Part of a small language model's weights.
Size: 10 layers, width 768.
Training: a variant of Adam for these matrices, 530M tokens, 8089 steps.
Each number is 128 + 32 x the weight over its row's rms, rounded and kept within 0 to 255. Layers, rows and columns count from 0. The size above them is the row's rms in percent of the matrix's.

# layer 5 MLP down (transposed), 3072x768, rms 0.0303, rows 2150-2176, columns 0-127
size [ 98 100 105  99 100  96  99 101 100 104 112 105  96  98  97 102 103  97 102 102 100 102 109 103  95 100  97]
[[100 170 136 120 157 109 122 155 153 154 142 135 128  64 133 153  16 161 112 108 129 245 142  51 186 128  68  61 146 127 162 166 117 142 105 158 103 153 121 155 148 127 161 111 150  99 157  79 121 105 118 203 163 134 108 147 177 125 116 133  65 129 155 140 125 167 173 119 146  61 143 133  51 158 118 112 203 133  89 177 182 109 174 131 161 153  81 107 173 120 112  80 149 136 117 138  91 152 109 172 133 130  88 141 104 155 120 239 124 125 159 121 109  91 122  90 125 146 140 100 145  39 162 107  97 137 118 156]
 [131 117 164 122 143 111 202 113  96 144 190 180 145 148  98 166 172 123 129 131 181  96 123 102 151  83 156 131 130  53 197 153 158 193 111 103 181 127 123 105 140 123 158  80 137  77 126 117 118 133 127 151 126 127 148 145 192 164  80 142 112 127  48 179 147 115 171 119  99 118 126 144 123  96  95 161 123 113 134 138  98 147 134  90 127  79 123 141 102 110 112 151 136 145 113 137  97 163 119 179 127 111  98 137 152  61  93 124 165 120  88 124 123 138 167 120 141 161 138  97 111 145 127 112 163 131 185 108]
 [ 71 152 110 168 168 155 124  69 123 133 126 104  79 142 110 117 103 168 146 160 148 127 182 157 208 137 107 110 135 100 169 179 185 115 115 199 125 154 124 178  89 118 118 123  80 101 198  88 133 151 142 133 142 113 162 153 198 146 157 116 160 101 165 162 129 161 137 136 154 113 109 150 131 106 109 109  99 107 127 178 144 150 153 100 132 100 130 101 130 160  82 150 133 145  91 120 138 149 143 154 139 177 123  80 153  74 156 116 102 107 147  94 101  73 138 146 149 126 131 133 130 157  96 130 135 192 153 122]
 [144 108 158  46 105 131 105 116 146 133 144 145 140 183 127 140 102 144 121 162 142 120 148 175 110 153 107 120  75 123  88 136 175 168 150  90 142 200 143 143 100 132 144 145 111  83 143 117 158 102  91 115 155 193 181 105 162 121 118 120 142 136 107 128  67 131 126 115  74 134  99  74  78 120 121 121 156  92  61 110 142 112  87 142 130 117 171 159 143  79 158 146 176 145 140 137 192 156 145  97 136 102 223  62  98 115 160  90 123  97 179  92 170 146 106 140 107  94 114 191 148 158 110 176 118 132 168 148]
 [109 135  95 114 160 126 158  96 112 101 185 116 121 157 131 194  93 113 105 171 166 118 146 116 105 137 115 126 124 144  92 136 121 174 109  89 119 165 124 116 150 104 102 133 143 173 156 139 127  78 131 112 111 113 198 144 112  95  73 166  80 102 143 125 111 135 130 150 127 119  85 156  94  94  88  84 132 123 183 124 166 159 110 133  83 117 126 117 127  73 118 150 140 139  69 153 172 119 128  79 159  73 159  62 159 121 143  76  74 121 177 106 128 159 183 103 119 131  47 133 133 126 184 142  62 181 131 163]
 [100 112 134  80 192 117  88 117 121 131 114 134 126  54 140 125 140 116  92 138 104 171 158 154 169  77 194 131 114  94 129 120 135 130 118 115 149 227 113 123 132 164 134 174 153 178 101 121 122 192 136 191 140 147 115 154 110 106 143 141 140 119 167 142  93  90 116 121 187  58 152 153 133 169 116 137 137  80  82 133 152  56 143 124 178 151 162 142 116 145 105 104  86 106 179 152 136 188 152 116 157 126 185 184 186 150 138  78 147  66 133 101 159 157 155 181 111 127 175 100 117  53 149 138 129 128 100 136]
 [127 120 122 176 145 159 119 181 126 140 159 209  94 146 151 155 124 143 164 127 120 147 167 122  94 105 123  90 106  78 169 112 132 155  90 118 146 104 124  72 127 134 140 126 116 141 153 141 132 111 149  98 151  67 134 126 111 113 201 132 127 182 122 132 138 104 144 111 134 121 122 133 165 111  98 166 135 143 120 122 109 111 147 157 157 126 110  63  77  92 121 138 177 129 199 139 177 150 194 127  96 156 164 185 141 137  58  59 172 158 153 151 138 118 219 182 156 120 146 104  98  87 101  76 111 112 101 117]
 [136  56 109  98 111 149 102 143 171  99 161 111 229  97  92 220 160 131  74 118 151  91  82 194 131 124 141 129 138  97 134 153 132 169 127 141 166  76 196 109 111  91 134 155 100 132 117 116 175 157 118 136 127 160 167 144 166 129 105 108 114 105 173 115 106 168  93 145 132 119  32  86 118 129  66  94 115 156 136 141  57 138 195 213 154  77 148 149  90 101  71  72 201 146 119 101 123 107 169 173 181 222 131 150 170 144  95 116 100 104 131 180 167 192 159 138 133 107 120  93 112  90 125 175 148 129 124 147]
 [101  92 163 184 163 150 177 141 111  99 134 142 116 130 199 112  99 111 182  74 114 114 128 146 108 166  55  85 126 172  83 157 144 150 123 145 123 129 135 150 154 127 159 159 192 100 169 113 105  70 162 210 152 147  88 165 118 124 105  86 149 116  79 104 160 130 176 127 148 155 120 173 133 135 174 147 113 112  73 146 120 115 105 126 192 106 123 152  92  73 128 104 121 185 159 129 101 122 159 147 151 109  88 120 133 169 104 134 151 112 142  38  72 106 119  85 205  84  81 112 129 188 104 164  96 137  92 119]
 [134  62  90 146 175  89 155 123 169  91 126 131 137  74 133 137 161 121 130  95 142 138 145  74 142 123 129 147 153 117 177  91 134  85 114 112 142 185  98 150 106  97 124 123 109 122 124  94 137 113  73 151 118 130 161 110  95 146 109 169 114 156  75 143  38  91 124 105 158 108 151 139  64 138  97 186 150 202 129 122 133  97 134 108 162 137 132  85 143 156 153 122 123 116 209 171  97 146 125 152 115 110 126 116 124 106  95  80 146 117 108 171 100 178 101 153 146 118 145 139 157 133 121  64 129 106  64  69]
 [105  81  92 118 127  86 129 123  94 154 198 114 135 125 175  94  97 107 134 149 158  79  98 132 151 107 167 173 167  75 127 173 105 150 139  97  93 117 146 112 125 127 136 153 143 138  94  92 125  97 122  95 210 173 146 188 126  86  97 117  79 105 137 133 113 111 145 172 146  88 106 159 103 112 154 138  93  76 121 162  71 193 164 103 137 108  99 138 106 165 117  51 150 106  71 138  74 124 144 125 112 158 146 126 108 173 107 143 119 160 106 125 113  87 130  52  79  78 112 159 118 121 142 174 150  78  90 192]
 [126 117 154  92 126  76 155 109 201 179 188 137 112 116 172 213 104 104 101  98 164 182 106 120 125 137 127  86 115 120 157  98 107 100 106  72 104 168 109 161 111 169 119  78 166 124 155  92 158  97  86 161 110 122  95 141 174 129 155 184 179  69 143 114 103  82 124 157  87  87 124 109 133 117 114 131  38 130 122 123  91  85 124 129 145 108  76 156 138 158  87 103 132 129 132 166 112 147 149 123 144 114 114 139 124 152  86  45 149 108 125 113 156 183  98  80  79 114 179 118 155 123 136 132 119  70 195 154]
 [122 105 115 105 126 169 130 112 123 133  94 144  61 159 108 106 147 148 105 107 111 142 130 154 127 103 187 131  90 168  53 116 102  99 149 161  86 161 115 101 131  93 134 135 129 138 127  73 136 100 141 177 116 122 181 146 180 179 174 191 132 175  67 103 140 112 161 145 125 100 150 152 179 139 135 153 139  90 164  86 183 142  81 109 124 161 144  96  93 135 160 145 101 107 117  86 155 133 202 138 155  91 116  95 101 125 120 191  99 129 153 121 105 122 121 113 175  99 141 106  93 163  69 105 144 141 153 116]
 [148 123 123 109 192 145 160 130 149  95  97  94 106 132 177  80 136 139 162 157  58 157 131  91  80  95 115 155 103 171 152  64 138 132  65 190 129  77 136 121 146 119 111 221 191 138 136 125  74 166 132 144 144 131 157  92 106 107 118  69  82 123  91 139  93  76 114 142  98 129 210 121 160 134 195 191 140 127 144 130 180 125 148 162 111 131 100 148 117 151 179 115 131  67  85 122  87 126 122 125 202 151 134 138 126 179 129 127 124 127  90 108 150 148 152 145 177 135 113 144 128 105  83 150 151 128 173  35]
 [143 132 125 134 125 127 189 159 128 123 189 210 124 127 162 166 159 126 182 121 170 114 138 176 139  93  92  76 142  90 112  99 102  94 247  81 170  80 147 156  66 133 129 120 104  90 123 135  72  62 121 165 128 118 119 136 142 134  71 115 153 141 170  86 138 156 180 120 122  90 110 117  89 176 151 103 130 159 113 143 112 143 127 165 138 147 126 106 164  89  99 135 167 106 168 167 148 166 139 128 141  84 103 202 126 150 145 123 168 132 130 114  59  73 197 156 147 193  85 120 130 141 141 103 143  97 130 130]
 [144  96 170 123 180 119 164 143  97 140 170 147 130 117 131 101 120 141 207 111 147 162 182  78 106  84 153 116 146  50 161 145 150 143 123 113 178 161  87  88  98 135  75  93 116  95  79 127 172 149 129  94 102  97  98  77 130 187 183 136 132 131 150 154 112 110 208  11 114 199  73 162 154 120 169 166 152 131 152  72 182  77 132 148 134 154  75 107 123 143  92 142 151 107 165 137 157  91 103 115 103 133 152 200 127 112 131 101 152 165  95 138 110 136 134 121 122 157  75 157 134 140  75 122 119 110 105 109]
 [105 115 132 145 153 105 167  98 149 137 172 124 116 158  80 161 167 143  84 137 163 123 121 190 116  91 136  92 168 126 126 127 135 162 118 145 116 128 109 107  94  86 160 191 134 134 177 108 141 138 115 123  97 113 115 150  68 113 128 113 185 138  94 103  95 173 121  98 123 169  93  70 159 166 125  62  71 114 148 105  92 121 140  96 194 172 143 121 159 186 156 143 122 103 142 180 133 124 111 115 103 165  94 144 123 101 125 109 157 118 141 166 144  96 108 102 139 168 119 124 150 129 103  86 114 141 119  59]
 [100 165 173 108  82 135 106 104 130 114 172 117 164 127 139 140 124 114 147 114 105 153 173 167 103 156  89  64 156 140 184 130 148 167 168  80 169 166 114 171 121 166 129 108 131 132 102 126 122 145 132 111 182 150 101 120 124 142 103 168 177  90 164 124 168 136  55  98 163 145 106 115 147 124  69 154 135 175 177 131  80 186  84 104 155 127 126  96 106 180  55 132 140 117 116  76 125 108 118 149 183  59 186 141 193 178 102 101 117 141 154 175 121 101 113 128 132 114 142 109 212 151 107  98 161 132 128  90]
 [107 128 110 135 131 135 107 153 118 115 192 147 125  75  75 143 101 109 171 136 131 141 160 159 137 153 178 143 141 119  90 124 146 121 123  71 107 151 126 114 195  70 120 136 139 101 101 150 187 169 160 156 150 122 174 135  79 149 117 162 135 161  64 149 140 165 203  76  92 163 144 109 146 116 123 154 117 123 186 131 130 145 155 120 166 177 200 153 110 121 147 186 160 151 119 153 128 225 112 154 131 126 147 110 133 107 133 124 124 113 125 156 118 208 131  64 157  96  91 115 136 122 103 131 190  82 135 133]
 [118 119 147  68 109 112  49  83 169 162 220 119  97 151  93 116  62 122 132 130 156 156 144 120 122 144  86  98 167  90 173 149 152 131 119  71 126  76  81 162 106 155 168 152 148 135 156 193  80 142  89 123 210 175 216 155 202  99 134 164 108 181  62  90 129 132 129 117 129 144  97 135 142 193 126 151 110 139 115 127  84 112 106 164 125 132 137  94 161 155 129 154  82 131 152 115 125 115  99 146 141  57  95 155 127 128 115 152 120  71 172 124  98 127 110 105  81 117 124 172 117 111 198 158 111 129  94 117]
 [122  74 130  62 155 146  87 117  70 133  95 124 128 105 116 170 103  87 155 159 169 113 113  93 136 101 137 141 139 152 123  70 107 134 186  98 162 149 176 179  90 143  96 150 114 138 135 101 102 145 128 166 104 199 143 168 146 195 148  97 135 144 144 102 141 101  53 179 127  51 131  73 118 163 136 184 129  78 137 175 120 160 179 122 115 126 113 178  63  63 148  95 105 147  97 112 143  63 135 161 145  58 120  80 108 176 106 126 131 144 192 150 177 100  99 123 169 125 125 153 111  86  98 129 161  92 111 178]
 [114 107 166 123 170 167 138  94 114 151 176 138 142 124 216  87 174 145 143 131 145 146 102 146 138 141  80 143  90 113 129 147 112  99  90  98 134 146  73  80 215 128 125  88 132 153 115  97 125 119 114 125 127 158  94 103 121 127  99 123  98 129 145  93 122  72 132 106 143 159 126  95 101 103 154 146 195 120 142 135 115 120  90 153  97 105 128 142 198 167 141 143 124  94 135  88 134 125 103 146 135 132 203 129 112 152 158 112 140  45 152 162 140 146 111 130 114 128 217 146 142 116 130  94 176 115 105  39]
 [ 73 125 184  94  78 121  59 126 120 101 240 133 180 106 118 151 102 150 198 130  96 152  69 103 114 112  93 157 118 181 123 167  76 112 202 183 142 117 106 163 104 156 116 169 112  95  97 121 132 129 146 147  86 146 191 144 157 155  79 136 145  93 168  86 188 128 105 111 112 131 166 109 152 139 155 106  93  78  93 114 121 192 105 180 144 133 156  71 121 161  99  42  55 126 129 157 110 120  84 114 131  76 143 112 146 170 124 117 166 140 139  92  69 118 104  89 127 155  75 187 124  55 117 159 144 157 145 195]
 [118 164  89 130 143 124 129 159 115  65 217  92 107 135 111 145  67 159  71 155 152 111 145  84 136 153 104 154  86 112 146 135 152 173 139  94 211 184 101 148 155 143 115 194  93 112 116 165 185 133 117 146 189  99 107 102 152 130  93 112 136 149 142  69 100 128 113 120  83 145  92  51 161 178 161 125 148 112  95 113 140  58 121  67 166 174  93 149  81 179 134 167 113 119 173 129 183 125 154 101 153 165 128 138 114 154 147  86 121 136 112 135  90 112 124 179 139 139  92 141  86 117  74 130 136 147 128 162]
 [125 121 131 164 165 154  98 122 118 114 141 112 121  50 142 201  39 112 166 103 166 126 152 117 133  95 136 124 138  96 106 195 146 152 146 131 189 107 178  74 145 100 159 127 145 163 123 152 134 162 128  58 118 137 127 105 117 144 169 172 132 136 104 128 132 116 138 156 156 111 105  89 138 133 132 104 117 143 133 112 134 141 175 154  92 142 111 124 114 116  66 149 142  90  63 116 108 139  50  85  98 172 121 122  66 145 140 141  83 149  93 135 111  63  83 126 119 188 106  98 159  97  84 104  97 144 114  89]
 [138  96 134 150 132  79 125  63 121  90  60 128  57 158 157  99 103  76 147 147 121 112 149 114  81  98 121  88 151 113 105  47  82 142 165 129 143 108  90 126 173 156 141 139 103 126 133 142 124 115  99 104 162  98 152 133 139 140 144 148  93 183  81 102 135 195 113 142 101  81 120 109 144 117 135 174 173 136  79  86 102  90 112 113 114 180 178 133 127 181 163 151 170 121 158 143 108 111 125 138 132 104 154 124 160 129 139 163  99 153 167 224 149 140  80 104 163 139 122 123 148 111 109  57 113  82  69 125]
 [120 105  89 101 145 174 176 186  93 146 104  73 126  88 184  70  79 137  90 146 113  90 179 101 122 129 118  93 145 185 155 119 106 129 132 141 130 137 116  64 137 161 130 151 188 149 117 157 158 183 133  94 139 161 149 128 163 100 168 137 127 115 112 140 135 150 148 141 100 153 103 169 160 178 149 138 124 150 105 129 119 155 114 206 153 128 124 139 119 247 103  97 105 122 117 167 132 166 136 139 128 148 122 139 125 142 175 116 155  37  97 122  70 137 119  84  81  90 113 171 129 111 204 139 102 168 103 112]]
# layer 5 MLP up, 3072x768, rms 0.0315, rows 2151-2177, columns 0-127
size [ 99 106  99  94 102 102 100 102 104 103 101 102 100  95 101 101  99 101 100 103 105  99  98  95 103 100 101]
[[135 115 122 166  95  58 163 138 202 123 171 188 122 133 106  78 112  75 125  98 110  99 216 117 103 122 120 165 125 137 105  64  79  93  86 162 100 188 145 155  64 137  85 166  99  83  93 227 133 149 145 150 145 144 131 164  71  90 105 113 100 142  99 167  82  41 128 190 121 187 103 127 173 151 212 160 124 157 164 142 160 157 130  99 187 163 147 128 120 102 131 114 150  72 127 109 123  82 184  95  95 145 114 186 197 119 158 140  69 138 136 180 134  76 147 133 100 115 111 157 104  86 166 115 109  81 126 120]
 [ 71 135 126 118 139 152 138 164 189 123 121 100 142 122  94 138 158  97 103 148 157 125 134 118 149 150 132 114  75  76 133 129  94 114 126  48 117  75 155 110  85 140  59 191 135 127 130 161  87 151 167  93 151 159 175 153  77 153 124 132  63  64 125 120  67  70 122 129 148 122 129 149 136 133 143 148 176 144 148  85 117 118 126 112 150 137 145 134 177  42  67 122  96 134 179 119 200 128 126 125  85 148 116 120 192 168 127 140  96 103 150 168  99 110  73 160 108  73 183 140  42  64  86 109 136 108 160 119]
 [140 133  67 179 145 115 153  98  91 120 139 128 185 159 125 148  70  99  75  97 144 109 104 108 107 109 139 130 144 126 133 144 115 115 124 174 148 132  97 105 147 154 199 199 169 153 114 135 113 156  98  86 114 117 122 166  71 133  89  99  63  97 153  70 121 127  71 174 182 143 179 157 146 147  90 167 139 135 159 131 100 142 208 102 117 156 120 150 111 218 115 168 166 137 103 118 187 108  69 130 112 200 117 106 112 136 148  80  84 166  96  85 154 172  96 143 183 104 131 105 144  74  95 105 143 163 152 120]
 [ 81 113 173  68 113 122 112 136  87 130 142 108  66 173 129 107  91 143  41 129  72 124 148  97 107 119 130 152  77  87 187 152 121 120 117  94 116 151 121 108  93 137  91 116 153 121 173 109 114 183 111  98 109 178  76 163  82 158 186 126 181 140 143 106 148 135 143  75 149 124 118 146 162 151 140 150  88 188  95  68  98 166 131 104 141 150 132 169 100 169 156 144  92 103 110  88 107 105 130 160 103 208  99 118 126 178 161 115 108  47 154 118 145 133 180 122 118  99 151 107 174 135  96 112 135 148 154 163]
 [ 98 173  94 167  82 118 120 128 119 176 139 113 140 141 134 150 154 121 140  90  64  68 142 136  40 134 136 128 109 150 171 123 143 172 123 135 163 129 117 179 165  75 154 113 137 137 120 136 166 188 144 123 158 126  81 180 120 143 157  74 101 103 109 140  64 111 135  52  95 104 188 177 105  99  97 174 133 129 160 125 136 150 113 125  92 132 107 129 127  89 155 102 141 178 105 105 154 126 122 116  69 124 118 143 116  97  64 133  67  51 158 158  69 123 101 117 169 119  61  91 106 105 114 168 140 141 129 138]
 [181 109 156 156  86  97 164 141 150 108 126 134 150  84 173 145 121 120 152 138 150  95 146 140  70 123 133 117 138 169 124 162 164 173 186 116 130  68  95 131 119  86 166 160 121  98 124 180 127 150  54 131 114 130 133 126 104 171  95 139  89 111  57 129 126 129  81 117  81  79 184 154  90 128  97  79 129 179 104  99 126 137 126 156  70  69 182 162 180 148 181 126 105 133 130 156  94 128 110  77 145 151 162 122 204 161 133 117 100 140 108 125 167 110 113 136 122 127  87 128 112 178 156 107  83 163 139 197]
 [160  93  71 146  74 118 122 126 183 129 147 129 121 144  87 145  83  71 160 168 144 122 115 123 170 173 113  77 190 143 162 114 112  95 143  53 107 127 133  95  77 100 129 123 175  62 152 110  65 174 122 134 134  73 155 132 114 160  67 196 110 145 127 116 113 107 143 135 145  85 142 135 151 138 153 103 133 149 165 144 149 136 102  43  96 133 107 117 173  77 101 158  83 132 146  90  86  82  69 125  69 138 105 152 122 174 126 139 114 185 157 114 155 117 120 185 171 153 117 130 126 140 177 113 140 129 146 130]
 [173  83 132 125 137 123 125 113 132 119 127  84  56 154  89 116 114 100 156 177 135 126 124 100  78 124 110 122 115 152 140 142  76 156 140 105 140 119  74 162 137  64 125 160 142 117  84 152 153 173  89  83 163  70 129 129 126 144 147  89  91  45 159 122 106 158  57 153 158  89 166 133 156  70 101 132 164 143 159 134 123 171 125 151 113 120 136 177 186 140  83 176 121 158 130  99  48  70  78 157 106 132 117 129 131  97 119 128  69  84 103 136  75  85 178 112  42 182  72 114 148 133 149 111 173 108 155 151]
 [ 98 138 148 176  83 108  99 185 106  68 146 131 144 119 137  49 160 116 101 154 176 108 140 129  80 123 154 122  97 111 146 145 146 156 168 120 152 103  95 150 119 117 140  80 129  66 102 141  90 118 122 137 177 182 137 148 131 122 138 150 135 115 135 166 100 111 153 166 100 159 145 143  83  96 104 146 152 134 127  49  79 133 119 144  99 158 158 118 177 119 101 145 163  84  99 168 144 103 164 122 125 186  91 159 116 131 177 175  96 155 116  83 124  87 144 198 150 108 175 112 112 115 132 130  81  68 171 139]
 [135 129 114 139 130 161 170 149 189 152 159 135 131 116  94 113  79  78 173 138 146  89 151 125  69 205 145 166  91  99 139 145  78 146 181 154 153 161  89 128 107 157 194 171 182 116 102 111 102 161 117 144 137 163 144 159 139 121 153 135 100  76 133  85 199 188 142 165  88 109 151  97 129  78 168 137 161 104 143 163  89 133 133 146  62 161 180 162 103 154 132 126 117 166 132 139 127 116 133 147 168 157 100 121 121 114 124 144 154 102 113 183 200 116  99 161 126 170 129 119 108 134 187 134 163 145  92 131]
 [130  64  84 139  89 123 146 140 150 136 129 149  94 146 167 133 132 174 160 101 145  99 146 200  79 106 155 140  67 119 133 157 125 103  93 140 122 115 106 134 116 135 209 192 152 108  88 168 125 157 138 110 121 167 144 139 116 133 154 137 150 172 122 153  96  96 130 154 124 116 151 107  91 104 138  89 117 118 152 113 100 161 131 160 175  78 104 140 122  84 172 168  64  87 158  97 119 191 162  95 133 124 133 134 129 132 112 120 136 152 106 233 121 169  57 125 130 106 140 173 100 137 150 126 191 113 204 121]
 [117 145 150 123 156 137  99 101 185 184 121 141 120  69 104 159 110 184 131 135 104 137 130  98 129  75 172 117 117 201 138 139 106 140  72 142  61 111  83 158  83 145  91 129 131 155  58 108  93 143 121  82 183 127 122 118 159 131 120  70  94 110 124 130 119  64 122  98 109 132 100 138 169 165  99 102  69 152 179 135 108 136  79 140  58 114 149 151 137 155  83 142 117  75  74 124 137 134 163  86  55 187 150  95  76  69 186 146  93 168 154 165  94  90  90 113  62 162  56 193 139 180 144 117 113 135  91 161]
 [114 134  72 169 119 185  85 150 144 197 145 152 134 132 175 124 172 154 105 143 164 141 138 133 148 147 114  83 118 134  58 150 129 109 123 184 117 159 100 185 175 122 114  81 157 100 126 146 125 140 155 160 128  99 110 167  98 179  72 106 102 119 150 149 113 104 135 224 104 107 125  99 155 151 128  92 180  86 119  67 110  77  91 140 158  76 166 146 161 102 115 189 140 140 152 105 124 166 115 180  45 102  70 115 139  81 119 124 152 136 108 123 140 175  96  75  99 130 134 118  89 133 182 107 157 146 129 105]
 [117 133 105 126 139 124  94 162 171 131 145  89 165 159 141  90  86 135 112 148 111 159 114 138 130 176 187 126 163 160 182 178  83  85 103 132 135 119 120 121 150  89 148 147 112 133 140 137 124 144  60 143 140 122 162 111  69 147 185 150 157  69 111 145  77  93  58 103 170 125 120 154  97 141  92 115 145 151 152 108 117  72  64  91 169 150 142 163 123 169 151 130 113 111 214 162 141 103 161 137 130  83 144 118 117  60 124 121 109 133 112 142 114 121 124  93  91  82 184 155 108 136 150 105 153 139  73 111]
 [122  98 119 136 148  85 109 140 150 130 149 133  76 181 133 117 171  77  98 151 120 118 184 134 134 156 153 116 191 149 147 117  99 191 129  58 168 176  67  96 104 164 193 150  82 151  65 107 143 119 137 101 139  86 106 128 125 110 155  87 184 120 168  87 193 119 112  95 111 159  66 157 169 141 102 109 114 127 164  76 102 101 147 165 113 158 156  90 109 161 103 109 114 158 168 129 105 105  92 151  76  97  86 142  97  93 146 113 127 155 160 132 138 132 129 144 138  79  97 118  57 150 140 174 148 115  94 137]
 [114 139 149  92 111 135  76 156  50 129 140 126 133 175 130 106 108 121 161 122 128 146 146 100 164 158 159 175  94 113 175 187  93 138 178 136 124 141 100 173 158 130 105  82 158 132  43 147 128 174  92  97  76 125 127 120  75 108  94 193 143 104  92 105  97 106 122 150 101 112 150 132 121 104  58 115 179 206 121  96 139 109 183 209 160 150 163  85  72 122  99  76 133 134  62 115  45 185 158 128 117  78 119  92 158 176 109 153 116  51  97 123  83 131 102 124 157 135 144 101  89  97 225  65  94 183 191 170]
 [117 105 130 129 113 149  38 177 236 147 114  82  97  88  86 154  86 123 146 153 150 116 113 106 107 138 108 140 121 158  45 165 110 149 100 173 137 157 137 115 109 145 121 101 122 112 109 179 134 142 193 138 150  85 156 138 122 124  95  48 123 127  81 140  96 107 117  92 139 118  89 123 125 164 119  87 123 121 116  72 146 108 100 126 137 130 178 176  84 114 119 149  74 114 178 153  94 134 180  57  94 168 123 173 161 144 125 112  77 138  97 137 161 173 142  69 107  71 121 109 100  70 147 153 139  99 125 196]
 [127 169 126 158  86  61 105 111 164 108 168 125 125 122 179 145 142 111 158 121 118 136 159  90  63 172 132 168 155 161 156  95 128 144 121 144  74 124 121 153 107  76 154 168  88 171  52  95 153  90 108  90 171 162 132 138 201 127 108  92  97 108 105 121 124 109  52 135 130 120 171 132 126 111 108  83 162 131  68 129 148 104 107 133 110 145 108 122 128 122  65 137 145 136 140 151  93  64 107  89 102 160 103 129 146  76 128 137  67 130 123 185 121  91 108 142 111 153 194 152  89 162 166 119 100 144 135 132]
 [105 189 151 136 119 135 116 178 117 104 138 146  96  69 120  97 153 151 102 154 150  80 131 161  89 144 128 136 157 122 104  81 102 104 149 171  48  82 146 151 131  38  79  78 201 131 118 105 116  95 165 113 102 141 142 159 105 124  50 111 143  79  38 201 105 127 109 134 143  86 123 186 173 130 108 102 140 141 116 108  79 165  99 143 104  87 106 121 105  84 111 111  78 154 145 134 123 118 167 148 137 132 114 105  93  82 132  88 119 157 116 169 133 164 114  39 140  76 109 144 143 141 180 137 101  88 190 129]
 [137  88 105 141  97 125 135  93 164 132 133 114 123 107 135  81 118 148 136 129 135 115  80 189 144 126 104  85 204 200 116 129 111 130 117 125  98 137 110 159 130 121 171 139 123  96 139 174  90 128 161 105 212 114 156 158 157 131  75 121 109 102  47  79 123  82 124 128 123 145 155 114 142 212 128 101 103 164 142 119 112  92 144 219 100 119 109 118 105 134 166 171 160 122 145 153  78 131 120 134  75 120 108  75 123 141 108  79 125 164  92 138  76  85 116 167  86  84 178 126 119 136 159  76 166 161 129 167]
 [144 126 117  76  83 129  73 194 173 126 133 118  95  96 188 137  98 129 116 116 142 162 122 167  45 126 109 105 123 140  78 133  93 154 147 142 171 143 127  76 128 136 139  92 143 111  96 114  82 137  82 118 106  72 126 139 112 127   1  92 109 122  22 166 138 106 108 138 136 170 119 171 143 144 126 117 120 133  97 130 134  78 163 159 110 111 149 147 117  75 181 133 118 103 136 136 125 136 119 135  45 122 139 136 121  92 141 113  94 113 183 153  92 126 171  96 148  69  97 160  89 105 160  64 174 135 167 161]
 [ 53 165 121 134 129  95 105 128 195 161 139 107 131 156 122 147 116 121 125 126 141 148 153 180 117 146 110 168 107  92 118 160 138 126 160  95 111 158 193 185 127 124 186 131  53 129 114 121 135 144  81  95 111 120 137 157 148  98 166 200  83 120 115 142 134 172 146  46 148 162  69 118  60 167 125 121  82 178  99  83 123 105 116 112 128 108  97 114 142  69  82 163 225 148 116 100 163 148  77 106 134 167 123 144 149  88 140 130 111  90 145 135  98 105 106 158 126 164 101 142 165 126  96  67 116 120  97  78]
 [173 106 111 172 176  83 201  85  79 124 158 112 190 177 175 110  83 141 107 123 123 123 147 163 179 211 190 121 161 127 111 112 105 170 153  84 187 201  97 116  79 107 108 172  86 171 147 119 146 140 106 103 114 109 166 138  79 143 127 114 109 188 130  37  82 104  86 161 140 100  93 119 166 135 138 108 154 196  89  89  42 130 128 118 108 167 143  86 136 153 142 159 128 130  86 113  78 154  85 148 139 104 124 122 102 136 164 123 122  90 103 171 175 101 127 146 105  83 132 159  91 149 112  86 140 133 168  83]
 [106 124 137 109 129  44 113 148 179 135  97 116 174 171 141 100 186 137 138 160 131  97  50 174  77 120 154 174  77 121 228  98  86 115 194 122 149 127  63 161 123 143 104 111  85  91 101 118  94 119 128 126  90 149 106  96 109  92 130 139 147 108 120  71 133 112  87 125 100 146 115 199  65 127 117  80 174 155 172 122  82 137 149 101 152 112 127  94  92  90 216 128  73 197 146 123 108  95 189 123 189 118 141 120 171 151 167  83 149 103 106 161 188 206 157  87 147 125 155 168 100 139 151 137 146 147 172 119]
 [125 166 100 113 142 119 172 147 160 146 148  78 169 100 129 180 146 148 142 146 139 132 123  95 134 106  88 131  91 110 124 185 108 142 116 111 166 171 103 174 138 126 109 147 107 126 160 120  94 140  74 152  68 109 164 161  92 144 128 126 113 117 164  98 137 122  97 106 105  86 118  98 112 162 138 142  79 100 142 167 128  93 131 142  46 149  83 105 139  56 140 151 106 105 129 101 152  62 108 143 139 103 121  87  98  87  74 167 119 146 123 139 133 104 167 174  97 154 151 166  71 118 201 107 162 164 127 146]
 [113 150 118 143 145  78  98 112 120 106 166 154 117 156 125 128 147  48 105  91 139 100 154 221  87 113 168 156 134 141 106 101 175 154 138 137 180 182 135 135 131 208 182 120 185  86 179 127 187 143 152 149 158 143 118 135 193 162 141 116 147 106 129 110 178 128 109 112 146 115 143 102 116  85 118 154 159  77 108 172 171 143 111 119 178 117 154 130 130 122  75  89  92 116 114 110 125 164 197 124 134 140 109 208 134 102 101 154 152 135 127 180 176  72 110 156 145 144 141 137  67 124  95 126 163  94 100 115]
 [104 109 126 166 151 143 107 130  67 128 150 112 128 155 152  84  59  83 152 159 155 164 159 180 129 128 167 119 163  95 142 146  95  92 163  62 174  77 177 198  91 173 131 177 155 126 127  95  87 155 132 184 153 158  77  95 176 128 137 139 117 132 129 131 131 139 143 129 129  80 138 157  86  89 125 110 156 126  80 149 129 141 175  94 126 183  77 104 113  67  45 147 138  77 115  62 168 177 172 115 100 157 117 157 134 106 126 177 110 121 134 152 147  72 150 130 173 110  92 125 113  83 142 149 145 102 109  82]]